Weights of a small GPT-style language model, trained from scratch on English Wikipedia.
Architecture: LayerNorm before each block, rotary positions, no biases in attention or MLP.
Training: a variant of Adam for these matrices, 130M tokens.
Each number is 500 + 50 x the weight over its row's rms, rounded and kept within 0 to 999. Layers, rows and columns count from 0. Numbers have three digits each. The size before them is the row's rms in percent of the matrix's.

# layer 2 MLP down (transposed), 192x64, rms 0.13, rows 49-82, columns 0-63
096:420508459534520540520595478368540550432484531481515516505526516444467469482578493542512514377481571439471514567428563458451500456542474526529487416599433498555561450553428473513508518574477466
092:574549453477438496449424469582387455480465460561512430548494430512516507514477549579537467524516551527533563500444461457403501477497601434510506468600521540479431497540388523542529507490585496
107:483495594471560533519613421500499437427555502509465507487512457494431492470480521486535455505568431497519554418651515473459493519553504536480585586472478510483534521480476448598446411498473411
097:571423612492499372456471502514499474562501523439396520476443533460486529451428524571512527486491478510535496520467459517608517471549520601469526530499515440474481543491569472541656491524465468
096:541494520521456527500541522454501548546561499422445547427577522549558413405502480415480541471488414594579488518405488436625428520500501488497513552488468534470613490526537468530440508498488457
089:519477472526447515473448539529505509414656530615531557547562541584490556460456459476478507537491410435499527471457463500422515510502472478550495442465512467578399440540543464558399529483516488
095:502485488544516540596427473485527557477456685507506558437533558499477455349484464524427449513493566539553497518539460530508471474490487556496461474441431456397460473558492536503531513518525543
097:487558458518507470493506515493526395508502546568574496437479559555412425510487477569533441445521459564460541502528512429496464499521480460417471412629510513610498587390518540542517477529525454
110:490507478565521428432525515524455543541556445482504473470500433488486432504480547468437636593531493435481487486510452422437478457452543572482481491568501611412528491464622587524537506493557480
112:476567444429489571534543447462487486453510510439563507619518441555448443457508569517357478540528567523596529493512493488456520523584433532609475442496464459500483498509595455442513458513512482
091:611512490480475484580440486518521518534533500517415452512519342513615501454433483482547348513441482529488492526394570519534527584495544543490547497503509509492471536479528548517476497527470425
114:496454542525454456488508393477459495455517541438523441422565558402595568466593469476522488515564491559429501450433479540591469491493562460497479512546493528462546510513418465551559494623528448
089:477455534521631476528556484530452491471535558480560533545481580530550415547517577479426441503485463453554456514357579534509465553504499441492465434489519571519527405507525425515429471502548452
096:536487494510480447433501428506547554493528495529489562533568541544445420548533493464455553540505407478458528492441576483497451523524421548476498599545564538505512589424491388565580484467444390
104:465474553504578514529479479522535612531498536482504564505459528497489669436532482438584440453475474530519518512542429428491474447425500487536496528547545464502437526487404492539468593397460440
099:472553455349418494499407521565500489497482446524440512476438467506448521543600501492487433491486502508495559528527446439565522511501470555449499616465505486497529575570372530520578525564489508
097:469532544416573492446483497446406458504500462495529451624476457520518511591514503557424379497495527471559470585570523471472504587569480475396531493454477439421530518510558500522523510516560560
097:556529468483509489579445484476474453518497534466610471435508374462606419497451512470522443478547397548541653546515515557408519529483447515498470546516459481513473488437581492505485488540472517
094:414538472473446561473495432539480564503476579571582449564572527518519565572515444414414418560499467508531503496537513484538456472526449417494547515568491440466489543394552594500456492494432520
115:511438439491530480503512543403417598465596559494529451430542415556510528446479538450450562554449546571488567483526536438406508557534511534381463465552511502523521545558463492533492480553439531
085:472458516498493474490432544505612607437582631592455580492461474392551484447488499361460464527470480523497523504528483519462520468516507568469487451464529526509589466474495431531509443485469526
090:539463476487461465483473481557572458514459460567515528540462443458542546621505460517585532577535508519500503471542523610479537514424457424464587584502525496472558469479378405504502408485442492
101:556487484479457452473435617465434509590493498514486514460545502437502470509526532501514528519581473575595460453581556454514491526549437517460414437492529439495596466469506524413401548505456604
098:477415584506507451497559494493638408501476411511507505481520557614496435486492473528563474614479453498424510510475345505495519509457533503529558535529481529485467578467500445488570522471513482
106:519504477496493500450492568536584465401586527460512526416512456559563488483494515485467478451521431503559508502555390479405489514483540461536507471507540549488520370580422507596412510591488539
108:597538493455466445554608527543501475548541583484537474511421430463525493461592484433523532609447484529475600449487472422503560481491455520496529481528483491564505529529452431485448512523400394
106:530513494533522502536523496524475495504454448468445583386480496472483484493491505561434541547496471508492516325494449495455549559503565504550430452427619569463521506526455422470543552620519509
097:544549517501495484533595349467510491513581515427475518554531396460514447435564481402486511500546444559512495505539462486517423587498517497554516478476591556468480458469570451544455451560420509
103:439540528485465642519535448619582525520579461523501485387495442459521477468498496483505515575536564511405451471565520523445554493495448515469456455565445466550391523463516492518491558479444549
097:554505422514447458504531518462462434480514426555591492514470489495557479550574535596407427540475445466422445532467539469552544523446510443476495550615471494518578522573532451549562426514427468
110:407572534488458475506554512440503554362568502471517559471476467603382400493581521472472461545512499533489444507476457444554507522575461553518452558524448497559505527475518472571436532487558447
102:438575465531448489524505464494521585521402562469485534529581551544494458487538518434437474385461499522516494493455617422557537504538458463425422425595476480446487529552566505492468540517512582
102:534525426518486487582440468508463502525483512461583589406506540467490393595480557605465518580450463503515449446501478437520443381503592447471546502482573501504561447475504522553484461540466496
094:435528409478499570555518534455504543547532559423504453465556533554518519423523404493474534502501402463466450601525541475440549546569462483559517459597410499470510581429496407485494558527518494
# layer 2 MLP gate, 192x64, rms 0.148, rows 50-82, columns 0-63
095:516544544427530470481596548559457483545508589422456530491344488465540509450533478474501478411541528560471422495487464460537449552476562385448515504479492508470534482471530566598547468561520548
105:565517467404498494472495512523486523541509538447509473503543490465536467591466464540661556523530571523489411425490467505507402546452443424524503572499426450488589464493504471500486496572620480
094:516478556421439445493483526552517516519486438593528591478487439507413509479490498500496471497438486450531512454558477562400452511505548599392536552535464409566527625469446529499526474567554483
098:507516412442456538529524513504540531468494501365498576428512522561556508471455438502530462592463474626507505482452461568569426559472504469489540561377436476545604520467487535521506459497518506
096:525558501542499502471559561488472426487569493611475485461553416514529490474475543559532569489498464410443435473504481564458368590488585538488536597545442423426509553538496457512534453506518512
106:588587457540507470487551507534529411523550481463478466464464441565598549535453525531525496533549443444529528534425546464494455544469479492519586507417542508409612564375503491537500513517417490
099:496466470458495453484577483518508444550549571601553551517508510514401478489549451501578545416519509588484485454554519461499422417570510494446421372530475487500457555449468538575588517544504531
108:544558508436515444570540597503576415545523488439499484500538436580501452487550545515526482509546479440503355514480509533403530438543495572481486552551514610448464505477432521533531411450470499
099:513609417450429489491563468538504423412509511533470539439440382481596482477467571527407456481529608493516481536473533520437479527506523542509606541500516538464518522441432536505531492528582463
096:605531512507468494457512555447519469459460486489590479568454539469467458524512556475531573623502530463539572395510481466466442436518466425479526490439544563540541508548413449381551571534511485
103:499455459501445461462578597516471449553519585589447501428466471496540443485469477599476523490536526457408450479616511464465610442491564464471496532505567435535492490436517511579562499564549487
090:545502408549507424616413452466524495526544451442469456516533497501512530462518488464436524587469459504383455556585543533522515441496487541388505556562508528427436472501456497548501439573517574
098:601555573489483431497466492632508447581537487537483487538547508541504440490488470594419571454460426373517503514431495532574498503457545536540512519480438557518572478506471553433486460529427505
100:514526454485474507536412569533527530518558510555609615517439467449555511532578449546532530554426455540556392507495436476541449528448428560468430455505482501476563456400524529421490486470540497
103:435543568394495518531535643484488478453466503482417470527484496442451442587616539458560532512568533506523474455469505568479525522516525488546559537500514413383450537542492448497495557480508426
102:468423540466571412475418485499561564512512574527461502424520456610490475475498515537480441493557550529437435521470500512455497518494479502505467458546511519641506557502423567470582517456600405
100:533513547418570483473460548474408426540388526547543485582553460548474464468552476487526436516511456504480425590606477451483492513477410441572538585450571435466515512507482487527515499578559504
093:545517523509388552550490508456636500578497443520522522428497486444539471567416409475514431453533550573536398512505461501490509580485517531550442465409506452482505463526499549527499540550605481
108:545591580511472490487518609607514405483461414483466503498441478445475457596491497526499568451502503555501452502452513495602526503454556446533517521492439513547494399358479472530537507470542482
097:482560518511534505502632494516424415495529492387468459485485516535532516484528452594597477464530505490581434497448525501475553577480486364461459535436461415490419561464521564513501534546508485
089:481578423476527525457491557580554481464416436501503591473507436452447431583566439454457556568520516518432450520483565511550479504473498542547549545569577504534507421381414522505511528503454511
098:436513555454544495500463477541521452568422492569429518482535505526569506476529642599445459453499503564459509569496457546442478465489390548548514457495507550582452463469429545477561479430520581
103:543550623469439504481417494499460528474458510554493459415523491545445478525574501545523502450483522484577523423501594561454516420400508434503550464495585547546494415455501463512563419476505411
111:579440457500501510500479522534520420471479440536436581591425512518571541535458537549543529513516535505469516447517477394548420482378495573507591458399558472557500525535426524433522526508553466
109:562472509502490419476469450540552477481535470482443536508455485445492458566544524559528515524428443538479531499576416479556486564538588493468571540430616550541497482451600472390510417536511589
101:467525489516434490404499516534545493467559491553538640452461414544508463502442477561570516428467478527471443524489521456588396484468460518584432504532501421549575473457533575535503468407470484
103:535491562376523550490537532469555519526569419476526494534536524474640444518457504542502543522478555516485439479418389439543540517469479536438436492469483449595617571467479461502529460516471504
104:520544466516464453500567539527592477440611483494450515572455543441556515479521520483515520592557499483525399467480555545432568524516486410442532520548488486597550569376426460549509491461491460
101:566480580520472425535489501452465468492501460509525459429476437566482497607502495538513470545509448497441461516450442565588470512405537494426475627525584524498536574496559371526465559486503465
106:596552534455533436429510565465513483468658503490463539537467480521526517477548414550624489503389529570499489521487525376495473505477474518457472500375513451527515503461487505525521563510472514
096:601526517485435345472450500554535531550478432487496552424482526559570489607561423485497511478507499503478578534456469511507530495481515472572516469567542562433520482487428393450454438532552476
106:528476468562505435433529519612563483409532498583587540506510373512545487449520438512538514449427509520376434469512541535499436420526498510465489509500496508538497544399577461469509502488560560
103:478516470550490415500492564502473499526426541505519506458509423552519474567438472440549552439490477590399324519494485476459501421583530506551595546538515451487554448450504516540530479531558459
# layer 2 MLP up, 192x64, rms 0.142, rows 50-82, columns 0-63
093:508460444438515419452520546470582452482478511502487599478607461481430542592535445502506607534451522406493510519515595452493533512522433450462591439445523500480508483413573544536483467441532468
103:594422468464537492525460462433477493502562431523500545488498457503541554462525504518513528397494487479585479491459455471552537461536586449462452517598524484375502468414595577536577431537557528
098:568441428544484503438483549519566528471461575429400429514420588440567453495586489564492557555514476564468585448453470403515496456546551497471427524471587500495516432524527512491504512564495472
095:486507567418541492511523481531540432511458543549454490502415454518479565499478500589474633463461475504396526507555527497476503388528504534511450477502525408589421519459472545485522504562365538
097:465477497522491508434551590542417509527524590580454481396517457504490509523468533523537494505526482463479366486602433494462447543509550453418484556545431469414456578461459485510564516488577561
104:555569423490490471522465534607506417610493503501533449451505476466568551501433437521553516462486436367408508575476510489454543567474498521530457481539512487473598502451452544580478536572459497
095:449487451543402502434414478547501467471550541496386562490463513445527441565463501605490567523460483509466486455563505554444509497491497555483576570591503413527499575455450510439540553415503561
106:487469465541467514404411402477499543525576459557382534477485443422467452491466559545443461454540481578499532517534551436546473478556493505489449565571547516522619542548492530552448571501552468
118:509556485526499506487442420528539457444503594610477560476522458481463471495505531520473433506539465536378482528519462512385556503453612577511522510606534519488465412505504461486568546501606494
095:419468479473512527359415497561447456613521536580452439482512457457472532538536475438481466462479442471422535481455622522508538528532504523491517560519497584573534517491503559504391530464475459
112:598485496489488416528542534453413528580478406518529431511467487526522487475624441565498543466537507579430546539493423478534503470552452486592496429518478534503466385522419475458460490545565510
085:484437486487485564432550525458510542522450547597520494472594449578474504437474388480535496479455561492434514500478466484374482492559492391535454576483486531500524507412534621532524438521533527
096:433467412526511629596478565502561507423495573454547529509427527444405535497476533409506455478434529563527451492506524471524466497525471465528514451526529528442433494452515397574593467500550517
103:517516476500463449488513481556397485548492591509472583537597481468508463483467498466541377434406599582506426524516560501448482468369484516499456531564483535536468476527562509471600496523503495
099:507522514605641472394536441505506488536580469540589523506489488541531508532459454485569522534434455477500526530529426574451479449544465500446488428605494528532561461410502509510485405492438463
098:490486502492547397531505390451551427523510548471499563448515537530556553479559405527442604503522571495426489552465478532474447491464365439498407499441482505482441546487487512485597498450524459
093:570509542498496516462485414576490421537462502574460539524464441554497592542432442576471531426449465452504407510443498611614461538505477458555512461534432429485481519472484429477588491485488520
094:571513426558535462488486533532430479607549521498458531378511442433511529540456421474520478443546558530486522474582574481478490567406459512489475447487508473573524450577409456548462524585554480
113:416424597401496521522470519562504530475485476516504366451437497542559461537549520509468465472529611571538569525526504485473508468527453510460490491409492565510470463538549631524464439577472499
095:476486541580547562533529438453450390568443510472540428464470527589547573502534503592532488514479536460505544541517563454471536525497443440495403480487398460451389535491528521480430553573549507
090:560379571569434532526498484420430537544525483620520443618498552492502548524496493492636438474431522503535423456574470526528483504468481487460475511494419527448509453543512460469564477499538490
101:487627625414610513408573488512550481537496556443473589541436500476531585495551525568450531493521498415472496501503461548481540539452425503510442406432482461519493493482527482474524490446499512
100:515484397434533522514496544557513550526556478440466493481398519463447506420466525464524511454510546517560467519392441388553471597502572538547433472503503527514626553517521549569487543458482567
106:487484548587547512548508461528522517486422448569494503554547504485546553508506514520474448440560421548427504443499507476500569448477460581541520445383485529498365415523510427484569490614447522
107:563526480482541539559571570474459512627498493552594563500502493481484550490552461488482497572507564406482483557456513459458524536440403459520473534447546541453500501532367431549480551442484410
102:464486578472572561486611413489446423520387441496512517483470547518498487550518490507468505522526502412564498408499512506406463459509552463548490442425597497562569512590553477474526558528460555
097:523437381495407458519568515533443489483459443530504601417491433467542479557463476552514554550480585588562549549546545520444528504560490509449480424558497392521544493460508585536487453508533478
104:479522523503459604460541480554594489553488474553477502586474490442417491435451467517480422482544466479440464417449453658502474532505444466490478538560461512566482456467567479511468414517488601
098:467548428470548505446507508612586566568490473563471522455452544462512509411605486538461566410433538495506484471488503492476540456566423426530472502444526461539533448513455553561541422524574575
105:544440544490459453542392569493437583595443465531451473549512526468571566456513537535561478516532454513504557486527391535592440529437516466539469513427489526440452469568565427447454532527539543
101:594466515469386486580452440437581522521451587493521553498542567532449517482482414470542498459506491567464585502570505588490554483599463503553502414528427529459529439519456465454473445538513534
104:534478556517399546482503467501413421488482442436506588510535539507449514519453486552461506591539459458490527494550525481495412553499466509575558436468544401580469553559445509393570581471451523
102:433548497472501469507480496509558487523457568568494496431482475564497524403459448540529417497517472470465405540494519608389457483542535530549557401485494533536438433457571552541556514559566404